python train.py --n_kv_head=1 --head_dim=64 --norm_place="pre" --positions="rope" --rope_base=10000.0 --qk_norm=false --attn_scale=0.125 --bias="qkv" --tie_embeddings=true --parallel_block=false --final_lr_fraction=0.0 --batch_tokens=16384 --seq_len=512 --steps=13032
Each number is 128 + 24 x the weight over its row's rms, rounded and kept within 0 to 255. Layers, rows and columns count from 0. The size above them is the row's rms in percent of the matrix's.

# layer 9 attention query, 256x256, rms 0.0851, rows 39-63,103-127,166-191,230-255, columns 96-127
size [ 82  91  85  87  88  81  89  86  83  85  83  85  91  88  92  82  76  96  91  87  86  80  81  86  84  91  90  95  94 105 103  90  94  91  97  97  92  93  91  82  90  88  97 100  94  89  95  89 100  93 126 128 132 122 124 107 119 121 120 122 116 115 118 127 116 120 119 126 116 112 122 139 123 125 113 116 126 122 129 126 131 127 125 133 121 135 140 122 122 126 125 132 130 122 122 134 135 132 135 123 133 123]
[[163 102 108 101 153 133 107  59 100 125 152 137 105 159 116  89 100 104 165 134 138 109 154 139  91 153  84 115 185 131 157 119]
 [163 115 162 120 130 123 108  92 109 118 131 160 171 121 134 160 120 109  99 114 149 140 154 104 129 116 134 152 129 142 140 148]
 [134 113 105 116 137  83 113 143 125  94 152 137 136 108  94 133 151 114 128 127 120 139 113 112 133 110 142  98 139  67 126  91]
 [109 117 133 129  83 136 134 155 120 133 128 123 148  96 126  96 102 138 107 173  87 152 145 156 135 153 160 118 159 150 172 141]
 [141 118 185 113 110 125 123 180 156 139 107 132 128 159 143 127 123 164 114 138 128 109 117 119 142 175 136 132 142 119  73 118]
 [ 89  63 136 102 134 186 144 152 186 134 102 147 102 117 120 142 159  80  86 116 150 170 112 155 123 113 165 126 104 131 140 164]
 [154 132 140 129 106  77 145 124 158 103 108 144 130 138 102 129 114 160 153 146 162 125 153 157 133 138 118 127 152 149  95 132]
 [131  84 103 132 112 136 138 131 116 120 102 127 156 125 119  90 132 115 135  66 121 143 121 131 125 129  97 113 135 149 119 124]
 [113 141 134 156 131 105 139 138 132  99 148  94 172 124 138  95 102 102 152 114 163 104  97 103 146 126 146 129 122 143 131 163]
 [135 121 124 122  99 142  99 158  97 158 109 125 162 132  98 110 128 124 148  87 159 136 122 107 116 112 134 113 129 136 118 115]
 [104 134 114 160  77 124 115 116 111 123  96 167 154 131 142 162  98 139 165 122 122 154 147 151  95 133 130 154 127 117 124 111]
 [128 115 115 135 161  89 112 135 149 158 126 119 135 140 115 106  91 179 149  99  96  91 134 116 120 133 133 147 156 118 194 107]
 [153 125 114 141 137 105 109 156  82 123 137 120 111 125 166 134 113 201 154 108 105 100 126 126 152 125 136 125 101  98 140 151]
 [141 154  96 146 128 138 130 147 113 103  92  93 159 130 158 138 143 142 142 115 128 121 137 117 158 145 159 128 128 119 115 104]
 [142 154 154 147 162 142 133  78 144 144  89 122  97 108 135  95 100 121 108 179 131 130 121 121 119  90 131 106 161 154 131 106]
 [140 155 116 137 152 135 135  94 143 127 146  80  94 121  89 165 141 142 114 169 129 135 134 148  85 107  88 123 120 128  89 133]
 [109 143 128 112 136 148 155  98 128  91 101 124  96 110  86 171 134 145  88 111 139  95 166  95 123 110 137  79  93  85 129 147]
 [131 136 168  93 111 109 125 115 130 134 127 138 173 127 136 134 130  98 142 116 108 153 124  87 126 117 140 143 123 111 153 130]
 [106 179  94 101 160 163 104 117 178 119 113 152  99 151 116 107 138 134 114 137 116  95 147 114  69 151 116 141  90 116 149 174]
 [138 124  95 139 111  93 132 151 152  87 125 123 101  96 152 153 100 127 137  98 150 154 109  99 116 146 137 160 109 125 169 144]
 [136 107 110 158 126 120 137 131 122 103 113 110  98 117 138 148 163 104 114 156 145 140 119 140 103 163  96 124  68 103 152 123]
 [136 147 122  60 145 142 157 125 123  91 138 125 145 144 144 136 139 127 135 128 123 140 138  84  99 114  97 122 102 135 117 146]
 [116 161 116 122 158 124 117 141 110 139 101 165 109 107 129 158 157 137 102 103 131 131 160  95 173 100 119 119 106 120 127 119]
 [ 93 106  97 174 159 143 168 147 138 111 152 138 132 141 108 170 186 108 139  83 107  92 136  94 141  91 110 124  79 101 187 152]
 [ 91  81 132 119 103 157  97 120 146 127 138 149  96 114 140 127 137 194  94 192 126 126 120 127 134 171  65 142 108 114 151 124]
 [170 118 166 122 133 210 131  81 143 133 150 121 138 140 127 107 133 164 104 125 112 136 182 110 137 153 172  90 102 117  97 176]
 [145 104 163 136 106  90 133 144 147 123 132 109 150 170 104 142 115 125 136 139 140 124 132 110 136 122  97  90 150 103 170  85]
 [118 135 112 117 118 151  96 148 112 122 111 156 145 152 114 168 179 170 124  93 112 141 119 134 150 100 125 143 104 101 186 120]
 [131  68 129 128 121 133  95 152 105 106  83 159 106 128 153 105 168 108 118 107  90 102 109 123 112  99 112 117 108  67 123 147]
 [138 117 138 130  65 138  75 118  83  96 121 152 144 107 120 118  86 120 103 122 171 154 143 114 152 104 144 112  79 101 167 140]
 [ 90 125 147 113 125 153 150 107 154 155 171 138 139 155 170 177 101 101 109  98 168 126 106 125 150 123 115 149 129 110 157 184]
 [137 199 171 117 104 120 159 112 115 100 104 153 131 103 127 115 114 144 150  75 155 154 176 122 128  92 149  97 158 146 122 140]
 [109 112  88  93 121 149 133 114 112 105 136 150 176 158 126 120 159 167 100  77 118 116 115 112 116 119  56 176 103 132 106 151]
 [110 110 148 100 157 122 142  96 146 142 101  98 129 157  91 132  91  93 119 127 139 122 150  90  88 100 109 131 135 110 128 150]
 [150 156 127 128  94 143 137 124 117 102 162  76 154 128 154 139 108 115 133 115  85 128  94 123 130 115 149 124 135 103 127 154]
 [143 108 165 168 147 145 122 154 131 132 120 122 113 133 139 120 146 136 199 174 169 135 117 148  84 165 135 168  93 155 132 129]
 [124  98 157 142 155 133 136 163 193 116 154 113 125 142 132  76 112 161 151  94 116 134 157 143 116 103 156 131 120 156  88 112]
 [107 107 116  88 122  89 103 144 154 144 159 124 130 126 135 111 122 128 150  96 117 131 141 103 113 141 129 132  98 117 168 147]
 [ 92 123  96 137 103 155 100 158 167 101 130 124 145 118 121 172 153 110 167 139  85 157 110 105 117 132 161 141 108 147 108 121]
 [145 148 163 107 117 136 138 116 113 138 157 189 119 142 172 176  80 171 112  96 102 137 167  98  95  96 157 120 112 169 154 117]
 [124  99  88 132 118 135 132 103 121 137 115 146 120 112 157 134 154 163  97 124  93 103 125 103 114  89 100 149 144 138 110 154]
 [143  91 140 150 177 128 146  99 153 147 144 154 161 129 124 184 126  97 168  83 128 148 158 113  99 107 130 119 121 103  99  78]
 [123 145 147 117  93 140 151 177 118 134 108 107 115 113 152 149 160 142 150 162 111 141 137  67 121 171 165 123 116 123 150  82]
 [136 118 144 171 135 162 105 177 108 172 130 101 139 151 132 106 127  96 171 134 148  91 119 141  78 125  81 125 136 126 134 107]
 [161 132  87  53  97 106  53 128 132 131 132 114 130 147 162 105 106 105 129 132 134 141 121 131 137 125 159 130 141  91 134 164]
 [131 101 133 124 144 125 102 192 121 104 155 161 117 115 153 132 123 112  71 120  94 179 145 128 127 138 101 136  94 156  89 137]
 [ 68 124 145 156 126 151 128 102 137 130 127 133 137 129 164 183 155 115 103  99 146 114 130 134 132  82 100 160 126 121 172 165]
 [126 149 164 113 149 149 127 135 126 122 139 141 161 122  92 110 129 157 107  83 135 140 178 135 148 134 131 132 111 144 107 109]
 [142  85 103 121 129 145  96 139 102 131 146 119 117 112 115 170  95 103  51 158 158 132 125  88 128 110 145 136 122  75 152 114]
 [151 141 145 153 102 131 103 117 162  97 157 172 107  83 133 108  99  82 135 131 153 152 147 184 113 100 115 149 125 163  80 142]
 [119 175 144 127 163 134 130 107 133 134 147 133 109 106 100 126 109 168 142  68 120 156 123 133 165 119 147 116 122 131 106 150]
 [153 158 150 150 141 123  99 101 150  91 153 158 108 132 107 126 135  82 154 145 150 142 121 121 136 108 109 137 144 131 115 121]
 [128 145 136 118 119 144 122 122 137 117 141 142 142 143  99 137 103 166  96 109 141 111 165 140 149 136 135 129 148 168 134 127]
 [128 113 126 115 184 117 123 136 108 131 111 154 127 112 115 108 154 115 112 135  91 132 133 150 148  71 109 123 116 159 116 137]
 [120 126 140 129 112 154 146 122  81 110 130 145 126 173 162  93 113 173 126 153 145  66 110 137 154 148 124 111 107 112 104 102]
 [115 171  80  99 109 117 118 192 161  91 129  95  95 117 131 131 123 113 155 101 150 162 134 151 105 136 137 103 146 127 113 145]
 [123 118 102 147 163 133 128 127 144 135 115 141 126  91 125 112 118  88  88 127 139 164 140 144 157 120  70 155 153 150 109 101]
 [ 88 113 118 152 112 112 114 126 128 102 123  93 140 145 111 130 146 116 155 115 116 111 169 140 162 142 108 164 120 139 153 105]
 [129 111 125 146 148 110  90  82  90 138 175 134 131 104 116 136 153 154 126 145 131 110 105 119 124 119 135 155 123 151 141 147]
 [106  72 145 116 159 103 106 130 180 137 126 141 102 112  94 138 136 113  92 132 107 103 113 123 132  83  90 110 142 100 141 133]
 [172 106 102 108 141 151 101 162 105 135 154 114 124 119 133 125 120 102 155 146 108 118 117  98 127 117 110 164 141 136  85 128]
 [130  98 119 194 137 112 179 152 138 163  97 137  84 127 133 147 100 160 157  90 170 145 121 147 134 121 110 125 135 104  78 125]
 [129 133  91 130 168  78  96 109 122 114 172 168  97 132 138 129 144  99 129 129 182 112 160 157 157 120  66  93 124 137 131 136]
 [128 145 122  78  86 131 138 136 106 111 118 119 146 161 146 117 150 186 164  87 122 129 185 134 158 142 128 108 135  85 145 165]
 [104 110 136 122 134 127 132 146 178 121  88 164 109  99 166 179 142 108  96 104 114 153 118 161 157 161 136 154 115 121 142 120]
 [120 138 161 139 106 145 101 140  75 118 160 100 108 163 105 100  98 139 124 164 122 140 128  97 127 122 101 163 130 162 133 134]
 [106 109 166 117 140 130 132 166  91 135 102 117 126 153 154 124 137 103 132 161 112 154 160 131 168 102 145 123 127 135 106 141]
 [178 138 145 120 162 172 163 108 126 120 140 137 125 114 175 100  97 121 119 144 116 167  84 148 160 173 181 112 143  49 148 117]
 [144 130 112 134 139  96 124 117 104 164 124  96  98 120 144 136  79 113 156  99 133 124 148  86 168 121 167 129 150  87 149 141]
 [115 121 129 153 119 116  91 171 157  79 136 107 136 147  81 133 128 129 153 134 135 135 128  61  99 103 138 167  88 131 164 154]
 [122 140 134 174 118 156 135 132 137  99 147 119 117 110 107 115 146 133 130 131 128 162 100 138 150 173 164 137 125 162 140 140]
 [148  85 146 160 135 117  91 139 126 105 137  95 113 161 128 127 151 119 127 156  97  98 103 157  78 123  80 119 108 161 174 162]
 [118 169 125 109 164 183 108 132 116 133 148 143 123 177 128 131 134 125 119 109 102  96 132 112 130 158 107 113 100 169  80 129]
 [113 139 132 136 128 141 174 138 108 107 141  93  98 120 170 139 167 149  92 118 111 126 165 141 166 164 153 116 140 123  70 129]
 [104 134 105 160  97 115 136 156 133 103 150 142  73 138 117 105 131  93 109 132 145 121 130 135 113 108 126 110 135  94 135 105]
 [ 73 124 128 119 143 126 132 127  95  96 107 128 122 130 173 108 124 137 137 145 108 130 144 176 174 128 106 136 117 133 177 124]
 [101 178 122 116 134 133 173 134 147 125 111 126 103 141 125 154 133 155 119 101  97 125 157 116 152 139 144 121 152 108  93 157]
 [137 158 135 104 138 138 116 103 166 122 156 174 117 147 123 141 146  90 157 167 154 133 101 155 124 109 122 111 151 142 145 125]
 [129 160 134 129 161 143 143 123 107 149 143 136 174 149 104 127 124 178 109 139 139 103 158 145 157 174  95 140 156 160 147 162]
 [111  95 117 105 146 111  96 128 147 130 127 151 125 162 106 124 164 143  88 119  87 149 155 135 137  68 112 105 127 129 128  88]
 [126 120 160 132  69 164 122 129 117 112 122 190 151 158 176 103 119 140 137 127 107  74 125 137 147 121  86  90 103  98 156 126]
 [113 115 100 110 136 117 123 171 143 140 142 137  75 135 109 154 132 112 118  82 162 138 132 126 126 114 110 117 138 149 125 153]
 [125 123  83 171 146 126 129 132 163 135 140 164 106  92 117 122 112 148 109 157 153 190 112 154 159 125  90 184 123 127 129 139]
 [125 138  82 129  88 109 108 140 107 101 101 121 108 121 117 105  98 125 170 142 135 124 188 130 177 124  88 171 158 144 128 123]
 [123 130 108 106 118  98 131 110  94 158 158 139 141 112 101 165 133  98  84 138  84 122 130 116 127  96  95 144 119 149 151 113]
 [116  81 152 119 140 139 119 118 127  98  96 114 126 134  99 101 135  82  97 137 129  91 152 132 111  77 129 132 158 150 140 116]
 [161 135 123 118 130 158 102 136  98 139 128 134 104 124 143 109 108  86 172 147 121 120  74 103 150 126 162 136 130 104 125 137]
 [141 124 131 135 107 108 139 169 116 174 113 160  94 100 132 110 142 142 142 146 125 118 111 176 125 140  90 161 156 132 122 102]
 [155 125 121 141 154  96  88  84  99 114 184 114 108 117 126 133 115 101 130 140 181 103 134 131 115  87  76  90 145 140 140 150]
 [116 148 114 117 106 109 139 154 106 118 106 100 170 168 140  83 162 143 148 121 117 127 150 154 134 181 117 122 136  59 109 129]
 [ 87 116 136 132 131 143 149 107 191 143 105 196 136 125 152 192 122 135 103  95  97 148 168 157 107 124 118 134 101 130 142 126]
 [134  82 121 149 127 148 131 156  73 120 176  89 139 160 107 103 107 109 107 120 120 139 129  77 128 142 129 160  98 165 140 142]
 [121  92 140 117 172 134 113 145 108 127  69 137 136 139 137  99 131 132 122 121 119  90 177 112 157 126 159 138 146 141 117 106]
 [172 120 119 123 142 134 156  98 144  80 147 155 133 115 140 106 112 103 102 158 115 115  83 156 134 125 163  94 152  62 154 154]
 [116 132 118 115 108  94  97 139  97 138 150 151 115 146 144 104 143 100 139 129 117 132 157  88 148 113 150 130 128 131 119 102]
 [129 145 151 151 122 128 177 171 125 110 126 115 129 142  84 172 144 110 158 165 122 137 135 145 117 126 103 167 133 143 146 163]
 [127 130 135 146 158 163  92 120 141 134  80 147 126 132 139  94 120 185 143 118 109 134 135 132 129 152 151 124 122 128 150 163]
 [155  91 153 147 129 130  89 159 121 129 143 104 129 152 139 124 117 114 133 159  77  87 101 142 132 143  80 123 114 137 128 155]
 [139 179 125 125 112 190 125 148 139 145 141 116 121 162 122 124 135 136 130 119 113 124 118 126  98 161  96 126 111 167 119 140]
 [144 146 127 136 124 148 162 132 138 118 115 125 105 118 139 102 148 163 129  90 126 117 168 120 138 162 136  94 129 152 104 141]
 [117 128 106 129  91 130 100 152 137 141 125 154  75 132  96 131 116  99 103 142 154 139 139  86 155 119 108 104 155 109 138  98]
 [ 96 137  75 118 167 106 124 139  92 103 117 126 138 105 116 109 153 121 136 147 113 120 108 167 142 127 123 161 130 145 188 141]]
# layer 9 attention key, 64x256, rms 0.0758, rows 38-63, columns 96-127
size [120 113 121 111 111 116 107 113 118 110 116 107 106 111 111 112 113 113 112 112 117 124 119 113 109 112]
[[121 150 111  95 157 134 172 150 103 120 110 107 108 108 128 137 111 122 107 127 102 129 133 133 137 145 127 121 142 118 127 147]
 [ 84 170 155 122 113 140 108  95 146  96 146 123 123 134 115 145 138 115 119 154 110 143  98 153 128 148 120  70 109 119 142 150]
 [131 124 110  94 135 173 117 146 101 102 155 118 127 155 154 134 124 149 124 155 146 117 129 127 152 122 117 168  88 138 162 127]
 [123 116  97  92 167 137 122 117 114 190 101 109 147 132 141 132  96 171 115 149 111 107 157 153 128 144  84 157 122 153 122 143]
 [115 132 153 127 121 142 144  92 121 128 114 147 174 154 179  97 143 142 117 114 141 143 160 110 144 110 115 137  80  67 121 115]
 [112 120 122 175 168  88 141 103  72 125 117 129 106 126 123 118 104  99 114 107 180 146  67 116 136 143 107 112 109 110 161 149]
 [124 143 116 159 152 110 133 132 167 127 106 102 111  59 116 159 166 135 119 152 133 156 103 112 129  87 107 142 110 168  88 119]
 [111 155 145 125  84 113 129 132 153 191 127 130  95 129 147 140 126 119 152 130 127 144 131 156 108 126  93 142 158 155 107 148]
 [130 119 161 117 144 133  97  97 128 147 142 139 142 154 142  81 126 115 134 148 101 127 118  97 144 136 112 145 156  90  94 111]
 [131  94 135 105 124 106 145 128 160 159 113 139 123 139 140 121 155 117 106 159  99 143 103 130 132 125  94 149 152 153 169 116]
 [130 107 126 134 149  82 102  79 121 128 161 117 154 122 137 156 124  90 135 156 167  90 148 110 128 113 141  95  87  73 153 130]
 [136  92 121 171 142 103 137 126 155 128 105 112 103  74 159 105 127 100 137 163 117 138 108 102 120 139 145 104 137  85 138  99]
 [105 164 153 149 117 161 139 114 178 105 197 132 110 106 105 134 144  83 138 138 126 137 113 120 119 147 106 106 166 117 112 133]
 [ 95 145 101 100 163 130 118 148 128 145 146  95 172 117 181 112 141 143 154  89 165 161 164 150 120 120 153 104 123 128 132 159]
 [ 85  98 125 142 129 129 162 171 155 150  96 175 109 127 124 137 109 123 136 142 121 151 122 113 134 134 133 127 102 102 119 159]
 [162 110  91 140 148 140 121 134  96 118 118 130 138 161 146 122 145 109 138 120 134  96 159  56 149 139 127 128 116 146  99  97]
 [ 92 121 133 130 124 134 132 134 126 120  90  98 139 123 128 153 121 172 176 118 169 140 178 105 135 150 150 112 193 153 126 108]
 [113 127 100 134 215  89 137 114 134  91 133 155 120 134 159 169 173  98 110 121 116  95  92 137  97 170 127 133 140 166 120 106]
 [124 155 107 140 102 150 146 149  97 121 125 179 151 156 110 172 109 116 111 153 146 122 100 134 118 134 154 126 136 144 132 100]
 [166 126 133 140 120 105 112 139 106 143 160 133 140 146 186 126 125 112 109  90 141 124 148 109 165 135 113 108 145 119 133  90]
 [100 136 136 122 121 132 167 148 114 138  85 131 144 145 127 131 119 119 150 177 101 146 118 146 163 111 127 138 141 109  90 117]
 [166  82 133 130 173  97 111 140 144 104 120 101 126 139 157 139 106 103 136 131  90  75 153 121  98 116 101 110 108 153 116 151]
 [106 110 111 174  95  89 120 159 128 105 150 155 113 153 118 108 111 111 108 120 105 148 122  73 110 124 114 157 134 156 138 151]
 [128  89 128 146 126 149 154 129 161  81 106 126 116 101 111 153 143 154 126 126 141 126 132 151 100 128 119  81 145 166  87 143]
 [102  97  96 146 117 107 107 116 112  97 153 153  80 122 153  96 100 107 152 151 135 144 113 157 131 128 105 101 140 148 148  98]
 [133 126 155 148 141 130 110 154  89  93 125 111 123 151 104 178 131 114 153 123 129 123 108 136 149 123 149 148 133 132 167 149]]
# layer 9 attention value, 64x256, rms 0.105, rows 0-14, columns 96-127
size [107 100 103 102 107  98  97 103 102 103 100 103  97 100 100]
[[166 141 138 123 119 124 118 178 132 127 130  99 132 129 146  98 125 161 119 113 161 161 129 126 107 131 148 180  68 123 169 188]
 [129 137 118 134 155 100 149 135 144 136  99 125 114 144 122 172 116 166  90 122 124  92 174 115  95 126 108 115 140 110 132 184]
 [134  55 137 151  91 124 120 147 169 137 138 155 123 193 137 140 117 105 122 114 148 129 121 130 145 146 126 139 112 116 131 176]
 [ 88 155 123 131 124 100 177 136 117 141 139  80 117 112 102 120 108  97 170 116  94 116 143 173 100 106 143 119 138 137 127 119]
 [142  81 122 111 132  86 129 107 133 146 113 120 132 118 141 145 129 136 154  77 124 139  87 152 124 103 112 140 153 101 147 140]
 [144 135 132 120 121 125 101  73 145  72 144 154 128 125 123 147 115  94 138 121 137 114 142 112 103 145 144 158  69 154 116 111]
 [110 123 161  89  57 110 107 112 111 137  94 154 118 134 145 128 139 151 124 149  93 159 115 133  82 138 122 110 124 108 145 112]
 [156 139 131 132 137 154 125 150 105 131 136  79 139  88 121 147 172 105 133 151 101 110 124 111 102 113 141 125 147  83 148 145]
 [170 137 123 167 102 147  97 106  99 127 128  90 100  73 146 145 174 139 107  84 167 106 113 167 171 102 122 136 136 143 127 140]
 [160 123 143 119 121 115  84 124 161 126 133 116 152 171 138 111  97  88  94 135 119 103 136 104 129 142 157 151 139 140 140 142]
 [132 135 115 139 163 140 134 134 127 139 155 126 133 109 109 167 144 151  89 127  93  97 113  91  66 107 106 102 136  98 134  99]
 [142 150 131 104 123 153 141 117 152 115 138 125 136 114 139 148 112 169 102 114 119 122 113 148 133 128 135 169 125 149 171 122]
 [112 116 115 112 131 107 166 120 100 105 116 144 107 151 116 143  87 175 153 161 170 118 130 141 135 114 164 150 141 172 118  99]
 [138  82 173  95 110 141 140 145 114 126 139 123 151 116 154  88 137 160 116 152 146 128 137 132 117 112 128 109 128 147  95  99]
 [134  68 118  88 128 159 138  68 101 119  80  72  99  89  97 126 142 137 114 108 157 121 132 120 128 132 119 107 144 109 138  91]]
# layer 9 attention output (transposed), 256x256, rms 0.0866, rows 0-14,64-77,128-141,192-205, columns 96-127
size [109  98 106  95 107  95 104 103  99 102 108 115 104  96 106  91  95  96  99  96 104 107  92 110 102  89  99  95 102  98 110 101 108 111  95 107 116 100 110  96 103  98  96 109  96 102 103  91  98  86  99 108 101 107  96  99 104]
[[141 120 129 107 130 102 152 131 144 140 145 113 148  95 105 104 151 157 135 107 130 151  89 109 119 166 156 168 106 127 184 140]
 [105 138 160 124 146 133 122  98 153 114 143 155 145 139 153 111 133 146 141  72 114 119 145 106  94  98 153 123  94 133 148 148]
 [107  89  82 129 112 105  99 103 114 121 176 117 161 137 133 130 133  99 148 109 139 112 115 156 113 127 134  95 120 120 188 125]
 [153 135 128 150 112 111 114 138 108 125 160  99 115  86 128 111 107 147 118  88 142 134 140 154 132 116 104 113 141 146 140 161]
 [141 148 130  70 113 128 110 104 131 165 145 113 136 118 129 129 100 106 144 117 137 117 145 154 104 123 157 154  91 160 140 148]
 [123  78 109 111 127 150  92 116 144 137 173 110 123 153 107 114 117 134 128 113 144 126 149 116 128 135 153 135 105 114 134 106]
 [163 141 162 110 143 104 127 115 172 133  91 167 129 144 159  97 128 161 138 120 114 159 136 127 119 117 165 129 128  90 168 132]
 [144 135 101 129 159 109 113 153 125 104 161 151  75  94 166 176 130 119 127 125 112 138 102  88 136 137 112 113 148  97 152 133]
 [112 136 113 141 133 130 126 117  80 152 137 113 123 147  82 128 127 161 111 129 180 133 133  81 175 131 115 148 175 109 144 136]
 [119 152 130 120 176 131 118 164 109 148 141 144 148 146 118 159 163  75 118 118 104 138 136 150 121 128 111 112 168 132 162 172]
 [136 128 121 182 150 148 114 134 113 133 155 144 120 140 109 136 112 122 142 130 130 141 146 129 126 134 128 108 114 122 143 153]
 [149 105 170 115 144 123 129  96 136 117 157 129 179 132 151 133 139 140 112 120 154 136  68 178 108 102 122  96 113 140 155 160]
 [113 140 126  95 136 104 185 136 134 163 142 106 120 108 121 127 149 116 108 151 129 135 123 124 123 120 155 161 112  96  69 124]
 [150  83 186 143 128 128 141 118 144 136 132 166 137 161 144 122 146 146  91 122 103 118 106 127 124 111 119 130  91 106 103 114]
 [140  92 147 109 108 114 133 168 133 143  92  73 120  82 125  92  92 133 112 169 113 110  92 110 126 159 117 170 206 120  89 120]
 [116 141 108 107 145 131 145 124  93 115 168 191 118 132 123 166 106 101 129 132 131 140 149 147 134 123  90 116 156 114 137 156]
 [143  95 130 127 145 142 123  91 132 176 171  78 119 123 152 115 103 167 140 117 127 124 109 141 177 184 136 107  93  90 124 127]
 [140 132 125 148 178 113 110 129 130  83 120 124 121 109 142 111 166 137 114  76 151  97 143  87  93 150 123 142 146 113 104 110]
 [146  80 144 178 150 166 131 111 115 106 125 111 136 157 123 139 170 123 139 173 157 124 120  71 152 201 173 146 156 122 125 133]
 [133 120 150  97 144 152 185 130 157  96 113  94 144 179 106 147 174 138 117 148 134 100 149 157 142 140 111 100 151 163 119 119]
 [147  98 133 139  99 136  99 146 128 111 123 133 137 154 105 109 121 163 154 113 154 181 100 154 112 103 114 139 152 121 133 110]
 [159 160 118 166 120 154 166 132 146 115 107 113 136  94 141 135 127 122 116 116 123 139 125 141 160 106 117  94 153 180 142 149]
 [ 76 154 115 120 133 154 125 136 113 121 138 152 146 108 127 114 115 159  96 142 171  97 115 173 130 117 165 146 130 134 155 176]
 [113 111 137 132  74 112 116 134 139  99 109 177 110 141 109 124 119 130 110 113  87 154 149 147  74  77 140 117 139 150 126 144]
 [ 93 163  97 143 111 116 106  88 143 114  89 133  77 110 145 102 122 107 141 138 158 152 116 141 149 112 149 131  98  98 112 137]
 [166 139 133 116 151 145 148 132 136 146 117 137 147 134 125  94 150  98 151 112 165 179 136 100 157 139 133 112 127 132 131 146]
 [124  95 126  93 148 109 104 167 174 144  86 108  78 133 103 103 139 109 134 151 123 143 129 124 156 107 101 116 137 146  86 130]
 [123 149 127 159 109 145 121 162 111  86 121 188 140 103 116 113 136 109 131  96 159 159 140 162  94 144 115 104 126 141 128  92]
 [148 107  88 158  93 106 123 177 119  88 119 147 119 123 110 112  88 116 128  92 141 144 134  81 118 143 153 142 171 148 108  99]
 [143  98 151 105  98 157 151 135 144 166  86 120 126 125 139 116 122 153  90 136 104 140 136  82 132 136 131 165 104 117 123 143]
 [ 98 176 116 115 122 102 119  97 106 127 107 199  74 110 116 157 103 173  96 128 135  94 134 119 103 102  92  72 160  92 115 144]
 [130 125 123 185 129 149 112 150 135 168 107 143 121 111 140 142  80  89 124 172 132 115 119 161 124 124 126 110 146 125 150 142]
 [137 190  77 111 141 104 139 149 128 108 140 184 102 124 116 144 121  87 121 141 100 120 177 125 109 123  78 127 137  92  81  84]
 [ 84 107 131 120 127 107  97  80 111 178 170 106 165 109 143 148 129 106 139 115 151 113 129 120  97 153 120 157 131 132 108 159]
 [113 136 140 130  69 111 154 118 141 106  90 141 124 126 130 133 139 110 110 130 141 137 132 101  82 133 139 134  93 130 107 115]
 [161 134 150 125 136 110 111 126 121 116 115 137 118 150 124 133 152  73 117 158 109 163  77 132 107  95  97 127 130 142 132 115]
 [ 54 177 115 138  97  95 108 104 149 149  91  90 108  98 179 162 126 105 111 155 117 157  89 122 115 155 105 133 110 105 152 125]
 [140 133 135 125 135 100 112 114 121 116  78 113 107 116 123 139  99  99 148 147 123  93 123 133 149 121  75 119 112 106 124 115]
 [152  75 156 102 105 146 123 105 163 110 167 159 127 188 110  87 135 121 131  99 121 101 131 112 167 140 198 142 122 115 135 102]
 [152 119 117 122 134 111 166 141 130 121  83 123 147 103 150  98 140 184  86 102  84  87 169  96 133 127  91 138 138 120  88 131]
 [149 139 133 120 122 140 123 147 117 120 134 175 136 123 131 138  99 125  94 185  97 118 102 125 132 124 154 162 132  88 134 152]
 [116 105  72 129 153 124 114 135 122 138 159  81 114  81 100 126 121 126 156 103  91  96 115 154 101 133 122 131 121 173  84 129]
 [ 97 184 161 130 158  96 116 105 179 141 175 131 148 142 132  79 158 106 154 143 156 171 136 135 104 111 147 139 107  79 152 143]
 [ 89  88 100 115 117 153 107 156 148 187 126 102 146 157 178 101 120 123 113 131 108 139 126 140  99 131 173 128 132 131 128  87]
 [157 142 142 142 151 111 124 141 107 121 129 152 132 136 122 162 137 123 183 161 142 118 168 136 100 123 124 120 104 116 133  95]
 [ 76 163 126 153 102 119 130 128 169 168 119 158 119 144 115  88 125 115 131 181 123 163 137 130 121 104 150 140 154 106 107 125]
 [103 191 159 135 129 164 139 141 102 157 103 115 110 143 115 133 103 128  99 102 106 103 128 126  93 116 106 132 169 139 166 100]
 [150 113 127 128  85 116  91 121 138 160 136 112 107 132 148  97 115 112 124 135 122 128 102 161 171 117 116  82 133  97 123 136]
 [148 143 110 148 125 109 156 139 124 172  57 118 105 112 107 125 140 107 128 117 111 131 159 117 153 148 142 133 136 160 137 129]
 [128 140 103 131 133 161 117 142  94 138 126  76 101 136  86 141 148 127 119 191 181  93 111 148 134 156 105 141 103 100 117 117]
 [144 117 130 160 150 154 110 140 156 104 117 108 141 139 133 133 123 128 118 176  98 114 100 183 117 135 110 122 141 123 126 143]
 [130 120 128  90 166 163 136  87 151  98 158 136 125 103 145 124  86 147 128 127 103  98 164 139 168 112 126 197 100 111 131 106]
 [121 100 153 112 137 126 113 147 163 129 133 171 135 134 132 159 123 140  84  96 132  94 138 115 142 135 156 117 133 143 112 109]
 [107 113 113 127 148 121 132 158 153 152 134  90 135  98 133 154 173 158  78 157 111 100 104 182 113 146  86 163 160 136 132 137]
 [153 155 154 106 119 117 110 107 128 117 112 186 143 110 113 140 131  95  78  98 144 114 157 108  99 155 138 122 169 152 122  93]
 [150 126 139 121 115 136  42 114 142 176 127 162 108 138  97 120 111 122 137 119 112 118 143  87 130  77 130 150 145 119 117  99]
 [114 130 145  77 103 127 110 105 156 100 139 134 111 124 125 159 140 121 153  81 163 136 147 118 128 138 107 118 105 169 185 209]]